config.toml
n_layer = 16
d_model = 320
n_head = 10
n_kv_head = 10
head_dim = 32
d_mlp = 1280
vocab_size = 2116
activation = "tanh_gelu"
norm = "layernorm"
norm_place = "pre"
norm_eps = 1e-05
positions = "learned"
qk_norm = false
attn_scale = 0.177
bias = "qkv"
tie_embeddings = true
parallel_block = false
init = "normal"
init_std_qkv = 0.0149
init_std_o = 0.00263
init_std_up = 0.0149
init_std_down = 0.00263
optimizer = "adamw"
lr = 0.00157
lr_mult_qkv = 0.4
beta1 = 0.95
beta2 = 0.99
lr_head = 0.00612
grad_clip = 2.0
warmup_steps = 339
schedule = "wsd"
decay_fraction = 0.803
decay_shape = "cos"
final_lr_fraction = 0.05
batch_tokens = 65536
seq_len = 256
doc_mask = false
train_tokens = 542400000
steps = 8277
dataset = "wikipedia_en"
Each number is 50 + 15 x the weight over its row's rms, rounded and kept within 0 to 99. Layers, rows and columns count from 0. The size before them is the row's rms in percent of the matrix's.

# layer 2 MLP up, 1280x320, rms 0.0695, rows 411-624, columns 32-63
101:42 23 39 49 50 66 65 53 58 59 55 35 59 52 62 44 41 45 51 37 33 67 70 73 83 43 39 54 38 66 53 47
105:61 44 57 64 60 26 53 57 61 61 54 62 53 36 45 64 51 57 52 35 35 45 43 61 32 59 29 25 42 63 42 52
103:41 69 49 43 37 63 46 54 60 46 73 49 40 16 50 35 62 59 44 55 90 49 86 48 31 57 54 58 35 26 67 66
100:61 54 43 61 68 60 36 67 66 42 69 41 66 54 44 38 50 60 65 52 40 40 47 71 66 56 54 31 48 44 51 61
108:64 48 22 48 38 38 49 71 61 59 61 29 71 42 67 37 57 71 58 54 61 41 88 55 62 66 79 24 42 28 70 42
107:67 42 45 55 67 18 27 51 58 75 77 42 87 39 65 25 43 48 68 42 57 41 60 58 73 61 55 29 47 54 75 44
099:68 26 60 61 35 57 29 36 77 73 40 33 54 55 46 54 54 80 22 32 65 45 48 84 52 28 61 67 40 42 57 62
097:71 18 40 51 59 36 56 57 46 71 70 52 95 56 68 67 44 33 63 41 31 51 68 54 34 56 53 59 50 21 45 58
068:56 39 44 56 75 63 49 75 55 43 47 24 73 77 40 52 54 43 48 10 50 58 72 70 66 39 64 55 48 57 63 60
105:54 45 47 34 51 61 67 44 68 51 69 51 66 26 26 62 69 40 63 63 41 24 85 56 74 35 60 60 46 25 78 63
100:57 36 43 51 50 34 63 71 75 61 74 40 61 39 55 55 79 52 66 45 70 34 40 54 52 49 68 56 36 29 27 49
093:57 35 64 77 50 46 40 56 71 60 33 55 42 53 53 61 69 80 65 46 42 41 43 62 29 37 45 47 49 27 46 52
107:57 53 51 27 37 27 77 54 57 35 31 55 50 47 44 45 64 55 44 51 59 54 83 47 48 35 39 59 39 60 43 41
117:60 45 33 42 59 41 60 60 62 55 45 50 56 49 44 69 74 44 63 53 25 44 47 61 61 46 51 52 42 44 76 60
085:49 35 72 33 63 45 50 60 55 53 36 39 75 21 36 41 55 61 55 19 59 54 53 72 62 57 51 57 31 39 65 53
105:50 28 61 27 39 46 42 36 38 56 79 41 42 38 41 49 54 40 53 52 54 47 73 43 57 49 45 50 35 40 67 65
097:39 37 57 62 43 40 47 51 68 42 92 20 57 77 22 72 47 75 26 40 81 48 49 82 79 34 66 46 40 55 35 52
101:52 14 32 51 42 19 69 53 73 61 33 37 55 49 43 68 91 61 62 63 70 43 50 50 53 31 57 42 33 48 15 59
116:30 23 77 46 49 62 56 70 34 43 33 51 58 20 20 51 62 59 51 59 59 78 63 72 42 66 63 53 35 39 47 73
113:75 50 46 83 39 29 36 70 89 26 28 59 58 51 39 56 60 72 37 52 69 50 39 51 76 56 29 60 35 41 58 42
090:51 30 53 38 39 59 51 63 47 47 61 25 49 35 52 58 34 86 40 41 32 29 32 45 51 30 57 36 51 40 67 51
091:37 40 41 49 60 52 41 61 64 48 39 41 47 65 33 78 53 76 52 47 28 22 31 71 44 46 45 54 52 17 50 59
076:55 44 56 33 56 47 57 80 57 51 37 40 57 35 25 29 60 51 45 28 47 61 81 70 56 44 58 62 44 58 73 63
102:85 51 50 46 60 82 53 47 76 40 57 31 77 43 48 39 50 49 56 65 33 50 58 59 61 40 40 61 52 65 40 43
116:50 53 48 44 46 48 29 44 66 41 62 29 73 53 42 41 69 68 36 41 50 67 68 81 43 66 68 57 43 38 51 81
062:75 26 45 68 72 69 50 68 67 53 39 40 77 48 47 49 55 59 78 12 71 63 56 73 43 21 63 33 43 49 66 48
115:56 50 52 62 39 55 26 64 55 53 40 44 46 56 42 54 71 55 74 41 43 55 58 70 69 46 56 43 43 57 33 64
101:32 35 39 57 50 39 61 40 44 73 55 39 33 52 60 63 94 50 75 58 52 44 39 56 55 43 40 09 45 55 55 54
090:33 52 20 32 50 72 68 71 30 84 58 38 46 26 53 75 42 44 71 34 36 33 50 68 48 49 52 70 55 30 52 38
093:83 40 46 62 44 18 37 45 68 57 26 39 51 44 49 78 88 47 71 37 53 42 41 59 54 72 69 34 55 44 53 33
105:55 49 38 53 79 20 56 67 56 54 46 41 52 64 43 73 53 34 38 69 30 72 35 45 72 53 89 44 38 29 38 70
113:48 40 31 55 57 40 49 72 46 37 39 45 62 42 68 48 46 39 66 35 56 36 42 72 49 56 43 36 44 33 38 65
090:40 40 57 41 53 62 44 62 48 42 41 47 58 28 58 56 65 37 66 62 58 21 57 60 69 46 40 45 44 19 57 39
104:73 53 48 22 44 43 65 71 63 28 46 41 52 64 46 57 57 70 37 61 42 66 35 80 85 60 38 28 38 70 48 39
060:56 16 55 64 78 46 30 65 71 60 47 27 52 57 24 25 61 59 62 28 56 28 63 76 68 32 88 51 36 48 50 48
099:79 39 32 40 53 40 29 62 46 56 54 41 58 28 47 35 57 38 41 24 57 30 46 48 62 65 28 57 41 62 29 59
091:82 14 55 73 68 47 70 61 71 49 56 49 51 65 18 72 67 87 40 37 44 58 48 61 26 54 38 18 55 49 57 58
098:38 19 42 48 48 50 25 59 58 48 61 49 52 28 51 36 62 79 80 31 71 47 39 51 61 41 54 39 36 38 25 61
097:69 59 32 68 72 33 51 87 71 37 47 66 55 47 47 37 45 42 36 51 47 64 77 51 48 38 45 35 47 62 44 73
104:49 48 24 55 41 29 52 74 50 28 58 38 45 71 49 29 48 53 76 37 46 60 41 59 70 60 51 61 41 59 52 74
117:64 47 22 42 71 59 61 47 36 26 67 43 82 43 48 24 66 35 60 52 54 34 66 53 80 36 50 32 44 57 03 33
114:31 39 59 44 38 48 59 60 50 72 47 17 55 70 59 54 77 54 45 58 35 31 58 54 57 33 39 54 39 60 38 56
099:56 42 44 27 45 46 31 45 32 78 56 43 46 34 46 59 70 37 49 39 38 34 41 59 41 47 44 32 50 59 51 37
078:75 41 50 72 68 58 54 68 37 67 59 60 46 55 34 42 49 73 56 45 42 48 45 61 37 30 40 32 57 38 53 52
098:58 53 41 30 55 33 83 59 50 53 47 19 82 48 44 70 45 48 56 55 34 68 52 51 77 59 72 66 46 58 34 74
112:40 58 50 76 45 36 42 63 55 56 14 56 63 66 34 55 71 41 49 56 39 31 46 86 33 49 44 62 40 50 37 39
105:55 41 68 52 63 47 80 37 61 59 60 53 47 20 12 57 49 29 47 43 37 63 54 37 58 32 51 43 40 35 80 45
092:63 48 37 52 53 47 32 50 64 65 57 54 42 42 31 68 54 81 22 40 42 84 84 57 47 08 68 44 26 53 53 63
113:57 41 25 60 69 60 53 43 67 61 80 57 52 58 44 91 59 29 71 45 42 22 35 53 54 48 60 28 41 34 51 74
106:50 32 68 54 62 58 48 75 48 53 56 46 55 30 75 43 52 46 53 59 43 84 73 62 80 40 44 34 39 13 60 74
101:60 32 31 37 53 61 28 65 51 75 50 38 42 44 57 48 82 63 47 43 57 37 45 49 40 57 66 45 43 23 56 59
109:42 03 46 38 62 49 52 41 57 75 71 37 59 44 38 49 68 35 74 62 55 35 54 47 35 65 60 54 32 10 54 83
108:88 26 66 50 54 39 25 53 57 51 56 51 73 26 55 49 71 26 63 25 47 37 47 50 34 65 51 47 55 52 45 45
099:64 44 44 38 72 64 32 46 57 29 50 42 72 47 47 42 36 34 54 31 38 42 52 55 68 55 60 44 33 52 62 56
124:77 35 64 79 48 28 72 59 67 78 57 62 48 63 30 41 58 55 33 53 23 73 68 52 46 31 59 32 40 29 51 70
060:89 33 75 54 64 45 51 71 76 67 42 28 64 32 33 67 50 76 60 34 80 26 71 68 48 47 57 59 35 36 77 47
093:51 42 02 60 65 42 57 59 75 68 47 36 58 37 43 58 78 63 96 38 74 60 62 59 75 16 55 22 51 31 36 57
109:49 46 45 40 55 30 62 48 47 62 80 51 63 60 66 25 46 51 53 41 76 41 63 60 54 67 48 44 27 24 63 97
076:69 29 63 56 61 50 45 71 63 40 60 35 56 77 47 60 67 64 45 37 49 62 61 74 56 38 42 37 36 55 72 46
094:57 61 40 66 43 30 35 54 62 64 37 58 48 84 45 54 73 57 49 60 52 48 51 84 37 70 43 69 44 65 27 55
101:82 55 46 39 80 66 68 57 74 33 47 35 42 40 31 72 65 41 49 55 53 50 86 87 66 62 54 36 47 42 46 57
099:39 38 69 64 49 52 40 40 87 41 36 59 49 52 39 61 75 53 49 31 59 50 64 62 77 42 48 38 47 53 57 50
093:56 44 46 23 49 57 29 55 66 23 68 41 47 55 31 80 35 51 30 49 36 38 49 69 55 63 33 61 43 53 43 59
063:56 27 37 58 38 55 39 82 74 67 43 37 59 47 36 63 44 59 55 35 47 33 67 64 55 47 55 61 41 49 60 60
096:57 52 44 60 63 54 82 61 71 38 58 34 68 62 04 65 80 68 72 38 68 14 80 83 52 41 48 45 53 13 55 64
103:61 30 28 47 35 60 43 50 39 57 38 42 73 51 61 55 67 15 67 41 60 16 51 52 49 88 41 44 42 22 61 39
096:32 64 61 66 51 46 27 57 63 16 55 35 41 55 38 48 56 57 34 52 71 68 54 52 75 47 68 48 23 16 54 63
100:59 25 33 12 59 49 47 67 25 43 66 22 82 70 58 25 36 71 73 19 57 50 59 52 52 35 45 45 46 59 41 55
112:62 50 49 46 42 55 36 62 48 72 57 32 50 59 47 48 63 62 44 52 52 52 59 46 67 59 31 66 33 68 43 99
102:55 59 62 29 39 37 60 70 34 33 44 48 60 70 35 44 40 54 43 29 43 47 51 48 38 45 27 51 41 71 30 35
100:52 20 62 70 78 10 46 40 53 62 59 66 54 74 46 63 48 37 47 55 45 47 63 67 46 49 48 40 56 30 42 33
095:61 42 40 60 47 71 47 41 45 73 73 56 84 30 59 57 51 61 63 50 44 36 34 71 28 54 37 20 54 28 62 51
110:29 60 56 38 63 50 24 51 69 45 34 52 60 52 41 40 69 32 64 43 33 51 49 56 73 53 31 77 40 55 74 52
096:51 47 51 53 32 28 46 62 56 59 55 68 65 54 60 45 82 46 49 56 65 29 40 64 37 76 48 50 52 45 54 63
110:64 29 43 29 57 32 30 55 61 45 58 45 74 39 47 31 60 39 48 53 37 81 87 72 66 45 79 23 38 58 66 54
101:54 44 36 38 51 58 43 69 63 49 46 21 62 52 33 50 90 47 54 37 62 36 61 52 69 51 69 76 17 28 48 49
099:71 30 49 66 89 72 62 72 70 52 40 49 57 61 27 43 60 57 59 25 59 37 99 78 48 47 55 34 54 39 75 43
110:34 45 55 27 27 30 60 50 50 67 78 12 64 45 71 48 58 28 69 62 55 58 75 46 96 45 50 40 34 55 49 43
111:63 56 47 68 46 45 45 66 76 42 36 49 55 35 71 48 56 50 75 48 88 47 56 62 99 63 52 24 50 37 60 54
072:58 29 34 61 70 59 43 70 75 67 51 51 59 52 38 48 63 43 84 39 69 30 65 75 57 37 49 48 38 31 67 37
076:59 33 44 47 39 41 54 72 84 55 44 30 45 30 38 41 78 51 63 30 50 76 62 56 87 35 58 45 36 45 68 60
074:87 59 36 62 46 41 58 51 61 67 60 42 46 31 31 77 50 98 59 38 73 43 67 75 54 38 42 47 56 26 74 49
097:35 47 57 49 61 32 30 49 55 30 87 56 64 46 50 85 55 38 54 36 27 36 63 49 51 40 56 53 37 35 73 40
109:46 22 36 52 68 41 43 68 48 65 78 49 77 59 48 33 53 48 53 24 31 45 60 58 36 41 52 75 17 53 31 63
107:44 58 30 41 82 59 79 62 47 67 55 45 65 32 52 28 45 62 68 52 43 51 58 76 45 43 63 34 49 54 56 66
089:46 32 62 48 85 57 44 58 49 54 66 05 74 64 24 53 61 46 65 35 42 16 71 54 70 49 63 40 22 43 48 46
098:55 52 56 64 39 56 71 47 69 37 59 47 36 67 35 44 60 71 25 59 36 58 42 79 61 50 67 59 34 49 32 63
109:54 47 40 47 61 40 54 54 76 36 72 41 56 53 50 50 70 50 58 52 64 72 73 64 60 36 54 20 43 43 50 43
102:63 44 53 58 81 63 60 57 54 44 65 43 51 57 18 64 50 32 52 46 25 62 83 52 66 57 54 56 51 58 48 61
106:35 27 46 47 71 52 55 73 41 63 49 44 53 53 33 47 31 37 43 27 47 42 41 47 81 28 52 51 38 42 65 58
104:47 53 38 21 48 48 47 72 50 51 59 47 74 09 26 71 60 26 50 29 45 51 45 54 80 54 54 54 22 30 78 57
103:71 43 44 68 72 70 53 48 66 43 64 34 52 50 60 64 73 72 47 37 67 27 60 84 66 30 75 41 54 45 48 66
091:54 54 58 14 61 35 30 66 63 44 69 39 58 49 44 59 59 58 64 67 59 32 65 61 66 23 84 68 41 53 38 37
105:50 51 29 13 47 42 67 47 40 77 61 57 62 34 53 34 63 44 81 57 59 71 58 79 45 56 42 51 41 20 37 57
104:34 68 27 39 35 31 54 70 75 24 55 35 64 47 32 46 48 48 37 54 75 46 60 62 83 39 64 70 35 35 43 49
071:67 28 61 29 54 67 65 55 62 78 46 41 43 49 23 74 52 75 55 38 36 36 78 61 39 40 44 44 39 70 36 69
107:87 57 38 46 77 46 77 61 54 42 38 14 67 51 52 36 53 35 64 48 68 56 85 55 36 44 40 29 46 35 66 64
097:40 34 55 59 53 48 45 73 78 52 80 54 53 47 54 42 58 39 65 60 69 55 44 53 58 48 70 29 42 06 78 83
100:35 47 68 34 64 45 35 56 60 31 73 34 55 17 01 71 50 77 51 39 65 69 42 60 80 41 47 49 42 57 67 91
101:27 57 67 43 38 78 41 78 34 55 54 20 48 74 55 39 75 84 45 38 87 31 39 69 47 39 55 65 31 27 76 64
138:62 35 43 66 67 65 62 69 43 58 37 41 93 54 38 64 71 47 58 39 44 30 65 73 63 47 67 44 59 30 56 40
111:53 59 54 61 57 39 28 70 76 33 56 39 48 34 25 67 66 19 50 40 43 42 73 62 58 38 53 51 38 70 51 66
091:55 36 39 63 54 51 30 48 67 48 46 58 57 72 48 46 41 38 34 34 50 61 64 77 63 51 65 46 54 65 52 41
110:71 46 25 69 87 29 58 63 49 50 54 40 57 58 39 71 63 86 56 50 68 36 37 86 46 38 55 44 53 54 49 63
099:58 41 44 42 59 44 61 56 38 53 68 46 67 45 51 62 75 32 56 39 33 39 62 49 49 07 46 47 41 62 46 40
103:40 37 29 49 53 41 37 50 65 48 37 44 41 42 37 22 73 52 79 38 51 68 38 58 70 61 49 22 48 44 63 35
109:54 35 67 47 31 54 46 65 47 59 40 58 59 46 45 49 61 44 66 47 49 56 61 69 29 52 34 42 34 40 32 52
095:61 57 40 28 57 54 60 54 37 42 82 49 78 39 75 53 51 43 56 52 61 55 47 47 40 46 60 20 36 43 18 51
102:53 25 36 48 79 20 52 40 69 48 76 18 56 37 57 56 80 72 60 67 46 68 39 66 47 23 85 46 38 44 57 89
100:33 40 72 35 47 58 63 66 52 41 76 35 49 40 35 81 45 63 49 61 30 45 40 44 70 22 38 48 35 65 67 62
103:38 22 70 18 49 74 40 52 66 38 92 22 44 66 26 54 55 70 39 46 58 34 55 81 64 39 48 56 38 47 67 56
114:37 45 73 40 56 56 51 41 42 66 61 35 67 57 30 33 42 57 52 18 25 47 69 43 41 41 45 41 36 46 43 45
103:68 37 64 51 67 60 25 56 68 30 89 35 60 27 62 40 40 54 53 30 25 52 66 57 70 49 42 56 48 61 62 88
109:37 53 27 59 35 49 28 48 46 44 44 52 78 62 44 31 77 52 68 47 56 51 58 59 79 65 43 00 36 71 37 51
096:43 14 59 29 42 54 48 75 31 64 70 24 60 50 70 54 45 67 45 58 86 31 39 69 38 51 53 42 32 41 55 54
108:44 16 33 74 63 34 21 48 65 67 65 24 57 44 43 83 57 40 51 45 43 54 31 74 53 38 51 42 35 47 18 59
115:51 33 42 50 47 64 46 48 63 63 69 49 50 24 44 51 64 22 49 60 30 43 57 52 56 60 40 60 30 59 36 89
098:43 57 63 33 68 22 47 44 52 41 71 23 49 59 32 66 61 46 48 25 25 78 56 53 47 59 71 69 54 56 31 52
110:47 60 24 44 51 46 71 82 60 36 43 50 49 24 41 35 58 38 54 70 74 62 62 54 60 59 58 46 49 36 40 45
068:55 24 40 37 66 41 29 70 59 47 48 40 62 52 37 37 71 58 67 24 48 48 42 53 62 29 66 25 59 46 61 52
109:50 39 69 72 75 53 37 48 58 53 65 22 55 48 44 63 91 53 72 36 37 34 46 55 42 69 72 72 48 33 42 55
092:51 43 65 61 59 61 66 55 66 67 32 54 44 44 12 87 47 39 44 37 48 58 59 56 64 37 39 30 54 48 37 52
084:64 27 50 35 74 31 57 71 57 60 63 21 57 52 08 51 72 56 87 52 39 54 52 73 63 35 54 45 25 69 63 63
106:42 16 47 60 66 46 13 61 61 51 36 27 44 48 14 72 50 54 46 37 33 66 54 65 38 58 57 66 37 50 46 69
092:42 42 56 74 60 65 46 69 79 29 48 24 57 83 34 49 37 46 44 24 38 48 61 74 26 51 67 69 47 42 49 58
094:54 27 72 47 50 43 44 64 48 58 34 53 76 58 56 50 65 27 43 38 51 55 52 66 62 71 74 84 26 62 33 56
108:68 16 41 46 59 58 60 60 59 71 49 24 61 50 60 44 65 35 57 32 59 56 67 55 99 54 73 54 32 32 42 58
103:43 69 40 46 51 58 55 61 58 38 52 32 50 34 03 68 46 48 52 73 26 75 53 57 53 41 62 59 34 31 82 60
102:67 53 53 56 40 62 67 59 63 47 70 27 44 47 47 57 69 32 39 54 58 68 50 61 58 28 56 46 48 40 60 52
105:47 63 36 70 82 43 20 55 55 33 41 51 58 60 55 57 52 67 62 25 49 55 50 46 71 48 61 42 50 68 42 50
091:47 37 37 49 58 40 49 62 43 68 25 49 68 44 21 29 69 25 52 44 44 55 86 55 90 46 55 69 51 59 63 55
104:60 50 70 28 37 60 55 48 55 32 58 24 59 55 15 39 51 74 46 40 70 81 77 54 69 55 46 48 45 53 36 75
096:53 38 25 76 73 52 37 71 37 31 31 45 68 45 40 29 39 69 66 17 47 58 35 47 51 59 52 15 42 56 50 60
099:64 40 40 37 59 40 45 58 77 35 41 45 72 23 31 85 70 63 64 47 57 51 40 55 69 32 33 60 39 60 27 37
107:51 46 57 42 43 54 34 55 38 37 43 43 71 55 21 44 52 56 82 49 49 52 47 78 54 40 65 70 46 29 55 28
073:67 25 40 66 55 25 45 70 99 43 45 41 72 53 34 63 88 58 78 51 66 51 80 76 55 51 60 34 27 57 68 64
098:49 34 65 42 36 62 36 46 54 73 53 48 52 17 65 62 61 51 41 54 69 72 62 76 76 32 44 25 23 17 52 49
087:72 46 32 48 79 23 65 42 47 47 73 47 74 41 19 46 53 34 74 56 33 69 87 53 67 80 81 39 55 60 51 72
108:62 67 39 56 46 47 48 70 50 30 35 52 66 54 41 44 54 61 65 53 41 71 59 50 87 54 30 30 31 49 28 59
084:55 39 53 49 70 58 39 50 74 57 33 49 52 53 32 48 73 47 47 21 54 47 60 74 61 46 38 43 30 36 70 47
092:58 35 37 60 58 67 38 61 61 31 55 58 55 27 48 93 55 52 71 61 63 39 41 61 40 24 55 22 35 34 50 79
103:27 62 30 61 51 48 42 31 71 71 64 54 42 63 38 48 66 38 35 55 52 59 88 67 40 46 55 62 38 65 40 64
105:56 46 49 39 31 23 41 84 74 41 81 46 41 28 63 71 50 62 50 53 65 61 49 71 53 51 67 68 30 19 54 60
111:40 24 34 53 34 57 57 52 48 68 70 28 64 33 58 40 63 56 81 63 38 23 58 70 46 57 57 44 38 29 41 67
092:56 50 29 42 63 31 59 69 47 53 71 51 46 62 51 41 55 59 39 21 69 50 51 81 39 38 61 56 25 44 60 85
070:46 52 17 62 61 63 45 52 61 57 26 60 66 53 51 58 57 31 64 29 45 33 54 67 38 56 77 27 40 42 35 55
101:51 64 57 65 52 48 43 67 46 30 68 23 69 28 45 50 32 89 60 61 62 42 57 73 54 54 61 47 48 32 63 73
110:76 13 43 61 50 15 51 64 63 70 45 53 65 48 67 63 75 71 36 61 40 50 54 66 34 36 43 52 27 36 68 82
080:64 43 56 56 64 24 51 75 64 51 66 34 52 53 39 59 52 58 68 32 49 72 63 64 84 35 65 60 33 34 63 41
114:60 61 51 51 82 30 34 54 65 77 63 50 46 38 37 52 46 82 88 55 35 72 53 71 57 50 53 38 36 32 64 41
064:49 23 52 51 49 49 59 58 75 40 40 41 64 35 49 60 58 74 64 22 61 59 57 65 37 42 47 54 15 46 68 44
105:71 44 38 43 43 56 51 63 46 49 72 29 49 25 42 40 57 44 59 38 63 58 63 89 52 51 83 34 40 27 48 54
104:66 52 81 65 52 28 46 70 70 31 55 27 69 60 49 47 44 36 39 30 68 46 35 58 88 66 43 54 32 44 75 56
102:81 31 38 36 41 45 58 48 47 47 58 50 81 47 59 24 56 30 66 52 72 53 88 76 37 22 68 34 40 75 26 29
124:60 40 32 43 46 37 35 69 52 59 38 37 65 70 54 64 67 48 32 21 55 62 35 70 80 55 57 14 55 38 78 43
101:44 34 48 51 60 61 33 70 54 67 58 40 36 26 66 65 54 30 90 67 31 30 38 47 57 37 33 56 32 34 53 84
112:51 16 59 75 69 65 37 69 57 42 44 42 77 73 46 41 67 57 62 32 37 48 28 71 55 84 51 40 40 47 35 50
103:45 37 58 81 67 47 19 56 61 33 40 56 57 61 49 65 32 50 39 32 51 45 69 79 58 53 42 33 28 50 51 55
105:54 35 32 68 99 39 29 42 57 49 69 41 71 52 47 28 33 77 58 45 58 37 66 60 41 50 70 09 56 65 27 97
112:49 15 46 28 32 58 26 49 59 66 60 40 62 43 46 45 69 47 45 54 40 44 63 69 57 50 54 34 11 32 54 80
110:70 42 40 52 39 52 67 65 38 41 55 55 77 33 41 52 50 58 38 48 60 46 37 42 75 56 35 12 43 58 55 26
091:55 23 55 48 82 51 45 72 51 44 69 40 61 76 42 56 48 25 48 32 76 37 77 55 71 42 58 45 00 39 49 59
103:43 39 59 52 62 31 35 57 78 42 70 31 76 51 43 82 57 55 40 35 81 50 57 61 49 43 70 48 28 36 39 70
113:67 42 75 47 38 42 50 72 56 46 42 46 79 17 44 59 73 62 55 54 61 40 37 66 44 43 61 28 40 46 48 36
084:44 27 46 29 59 39 30 66 43 63 51 39 55 42 31 44 62 54 52 21 46 49 60 46 43 21 63 44 61 42 52 49
103:24 49 58 33 38 57 47 76 41 94 38 41 53 20 43 82 70 61 33 50 31 45 43 50 50 48 38 66 47 51 68 65
107:58 52 36 34 67 41 54 62 55 66 73 13 57 67 35 58 65 51 47 57 42 44 44 57 55 25 56 46 40 46 52 99
114:58 32 50 59 72 37 21 48 72 87 61 32 56 52 54 48 65 86 88 41 33 53 48 51 60 45 46 13 41 57 48 46
122:66 24 41 27 29 44 53 46 65 75 44 56 70 43 36 33 62 78 28 25 76 54 36 97 68 23 64 51 32 48 57 55
102:91 50 17 63 30 44 39 52 75 59 56 56 49 40 48 73 76 51 68 62 52 53 57 81 50 44 40 27 49 65 55 56
090:45 22 47 53 41 33 58 58 55 40 73 14 63 60 61 47 44 67 53 47 41 46 51 64 52 36 53 49 31 54 50 57
105:54 45 35 38 42 60 29 55 54 49 58 45 72 66 31 29 49 82 66 55 60 60 57 71 56 34 57 44 45 66 43 48
090:34 31 51 43 82 59 40 65 41 74 66 25 67 68 69 58 52 48 43 28 51 16 56 54 45 56 73 32 35 41 51 65
100:39 28 57 27 60 30 62 53 72 37 59 66 47 37 25 71 56 66 35 29 45 42 51 41 65 57 45 47 42 46 18 64
102:37 56 59 40 54 46 44 50 76 50 75 42 60 30 50 65 43 66 61 53 40 23 46 70 52 68 40 63 39 24 33 58
080:63 46 36 57 62 76 76 64 51 49 44 70 46 64 35 38 36 80 54 34 49 14 57 60 43 39 50 00 56 57 41 52
104:86 29 37 47 66 51 62 71 56 51 42 39 51 76 25 62 55 63 26 35 51 50 67 75 47 56 46 40 49 64 74 74
081:54 30 43 46 77 43 68 53 54 41 63 64 56 81 28 45 52 67 75 20 49 41 47 54 35 69 43 41 60 52 42 50
108:58 35 62 51 49 60 61 58 48 31 43 50 76 73 42 49 70 44 39 24 59 57 64 70 61 43 32 52 46 74 66 65
097:46 55 15 29 50 48 61 74 39 46 57 58 94 44 49 45 38 56 61 39 62 74 75 57 66 49 81 43 45 46 59 47
109:62 42 57 62 56 70 60 66 54 75 40 35 53 48 48 48 76 41 62 55 68 41 72 97 49 50 67 52 45 30 80 44
106:48 39 66 48 47 46 72 36 58 53 46 49 52 30 51 38 53 43 24 37 48 42 64 39 94 47 49 57 41 34 71 54
107:43 54 14 40 51 53 48 64 47 47 81 44 53 53 60 31 46 51 62 44 71 71 70 43 82 59 57 43 30 57 51 59
111:40 26 71 66 43 41 23 32 57 71 56 54 56 15 38 55 73 51 72 14 31 67 49 51 55 56 49 40 40 25 41 66
089:66 39 51 87 77 69 68 77 51 71 70 52 52 47 48 47 49 60 40 41 71 25 61 56 54 32 66 31 31 32 57 45
086:25 40 52 60 52 54 30 66 46 61 93 20 52 51 57 64 46 57 54 54 34 23 44 45 41 45 89 59 01 45 25 62
110:49 24 59 45 89 50 61 59 35 71 69 44 73 44 43 45 49 50 69 48 59 44 90 43 26 57 73 38 48 02 70 78
109:80 48 79 53 44 66 46 65 59 69 54 29 48 35 60 41 64 60 54 32 62 47 60 64 94 34 42 48 32 55 36 52
096:62 41 43 70 63 45 13 48 72 31 85 52 48 49 52 34 69 28 57 39 69 32 81 71 83 24 91 66 30 44 50 67
103:76 55 38 72 47 35 23 65 72 19 73 31 46 51 36 43 51 35 36 46 37 68 57 65 61 44 51 53 37 61 23 77
105:47 58 75 37 52 72 34 52 46 20 35 26 45 55 44 51 60 39 68 63 65 73 49 73 58 48 45 70 48 66 66 61
084:60 44 43 37 62 50 66 61 41 27 55 32 79 37 37 45 67 48 68 20 36 58 60 68 51 44 44 13 30 66 43 51
057:54 31 49 60 53 56 42 79 71 59 46 27 69 38 39 63 48 79 82 34 77 48 63 80 57 42 70 49 45 58 59 42
100:45 43 66 64 84 24 37 54 35 56 58 44 78 59 40 51 57 41 37 44 47 56 82 46 29 52 49 25 40 55 21 41
083:35 49 52 46 36 59 43 54 72 60 31 47 52 47 35 53 70 79 27 26 70 34 52 94 59 32 41 57 33 55 51 50
107:69 49 49 68 41 34 40 49 61 42 66 39 59 52 46 42 46 49 47 47 64 56 56 68 45 56 29 42 42 46 70 57
100:59 39 71 62 57 49 29 60 75 29 24 45 59 28 51 40 51 49 42 26 64 50 70 58 77 58 45 60 46 30 69 52
101:61 47 50 44 64 44 68 57 69 31 69 20 84 55 29 35 55 49 60 79 43 63 94 61 34 60 66 41 41 32 61 54
071:47 44 28 43 55 59 57 59 57 55 64 48 46 53 31 44 59 60 70 43 42 43 77 74 43 45 45 71 33 53 60 65
102:46 34 45 30 80 50 48 61 53 63 79 46 55 51 44 73 58 23 83 60 21 46 65 52 50 35 54 60 43 62 47 49
098:50 54 71 67 44 30 27 59 85 69 73 47 36 61 40 37 48 68 48 52 47 89 32 53 59 54 62 23 25 51 60 79
086:73 47 48 35 45 52 42 55 44 44 62 37 44 56 55 29 61 49 42 49 46 45 64 54 58 28 53 72 59 59 53 75
090:58 40 71 45 56 25 56 63 65 61 48 34 66 60 52 48 73 47 68 29 41 50 38 85 45 32 54 47 47 57 85 53
061:64 17 55 58 59 47 52 76 72 69 54 34 54 63 33 55 61 67 56 24 67 37 49 81 54 34 67 59 42 60 63 51
099:59 30 45 72 72 52 42 49 64 60 53 21 60 59 53 22 54 49 48 65 41 51 36 36 79 35 66 10 36 33 69 46
111:49 33 69 74 77 22 33 46 84 68 57 68 53 35 41 40 74 43 54 40 38 66 60 65 49 62 61 12 28 48 48 86
060:73 53 43 54 65 48 58 74 76 61 40 43 56 39 34 56 63 60 61 38 43 45 65 67 58 41 69 56 40 50 70 61
104:34 41 60 43 50 46 39 65 44 58 55 36 70 39 52 60 52 62 71 64 36 48 53 58 40 48 49 55 44 71 78 63
106:53 20 59 65 61 19 50 61 61 46 59 38 55 68 23 44 59 46 41 52 93 54 62 61 77 61 72 32 39 45 65 66
102:61 56 37 63 63 26 70 63 63 67 30 59 44 66 49 39 67 53 47 55 52 52 34 90 54 61 61 69 36 26 66 69
095:54 41 55 47 62 58 70 52 42 70 39 30 60 64 41 49 55 53 90 59 38 71 61 38 59 48 63 12 51 42 65 54
095:60 34 56 38 49 16 56 53 33 69 62 52 53 54 37 36 42 48 37 50 35 64 48 37 64 53 42 45 33 30 40 89
088:65 46 32 43 41 55 43 61 41 42 36 24 61 61 63 39 91 41 39 63 60 36 98 48 69 20 63 50 50 17 35 71
105:53 42 47 38 43 55 41 70 42 69 51 26 58 47 51 40 60 59 72 61 61 40 54 58 88 38 34 39 31 65 81 59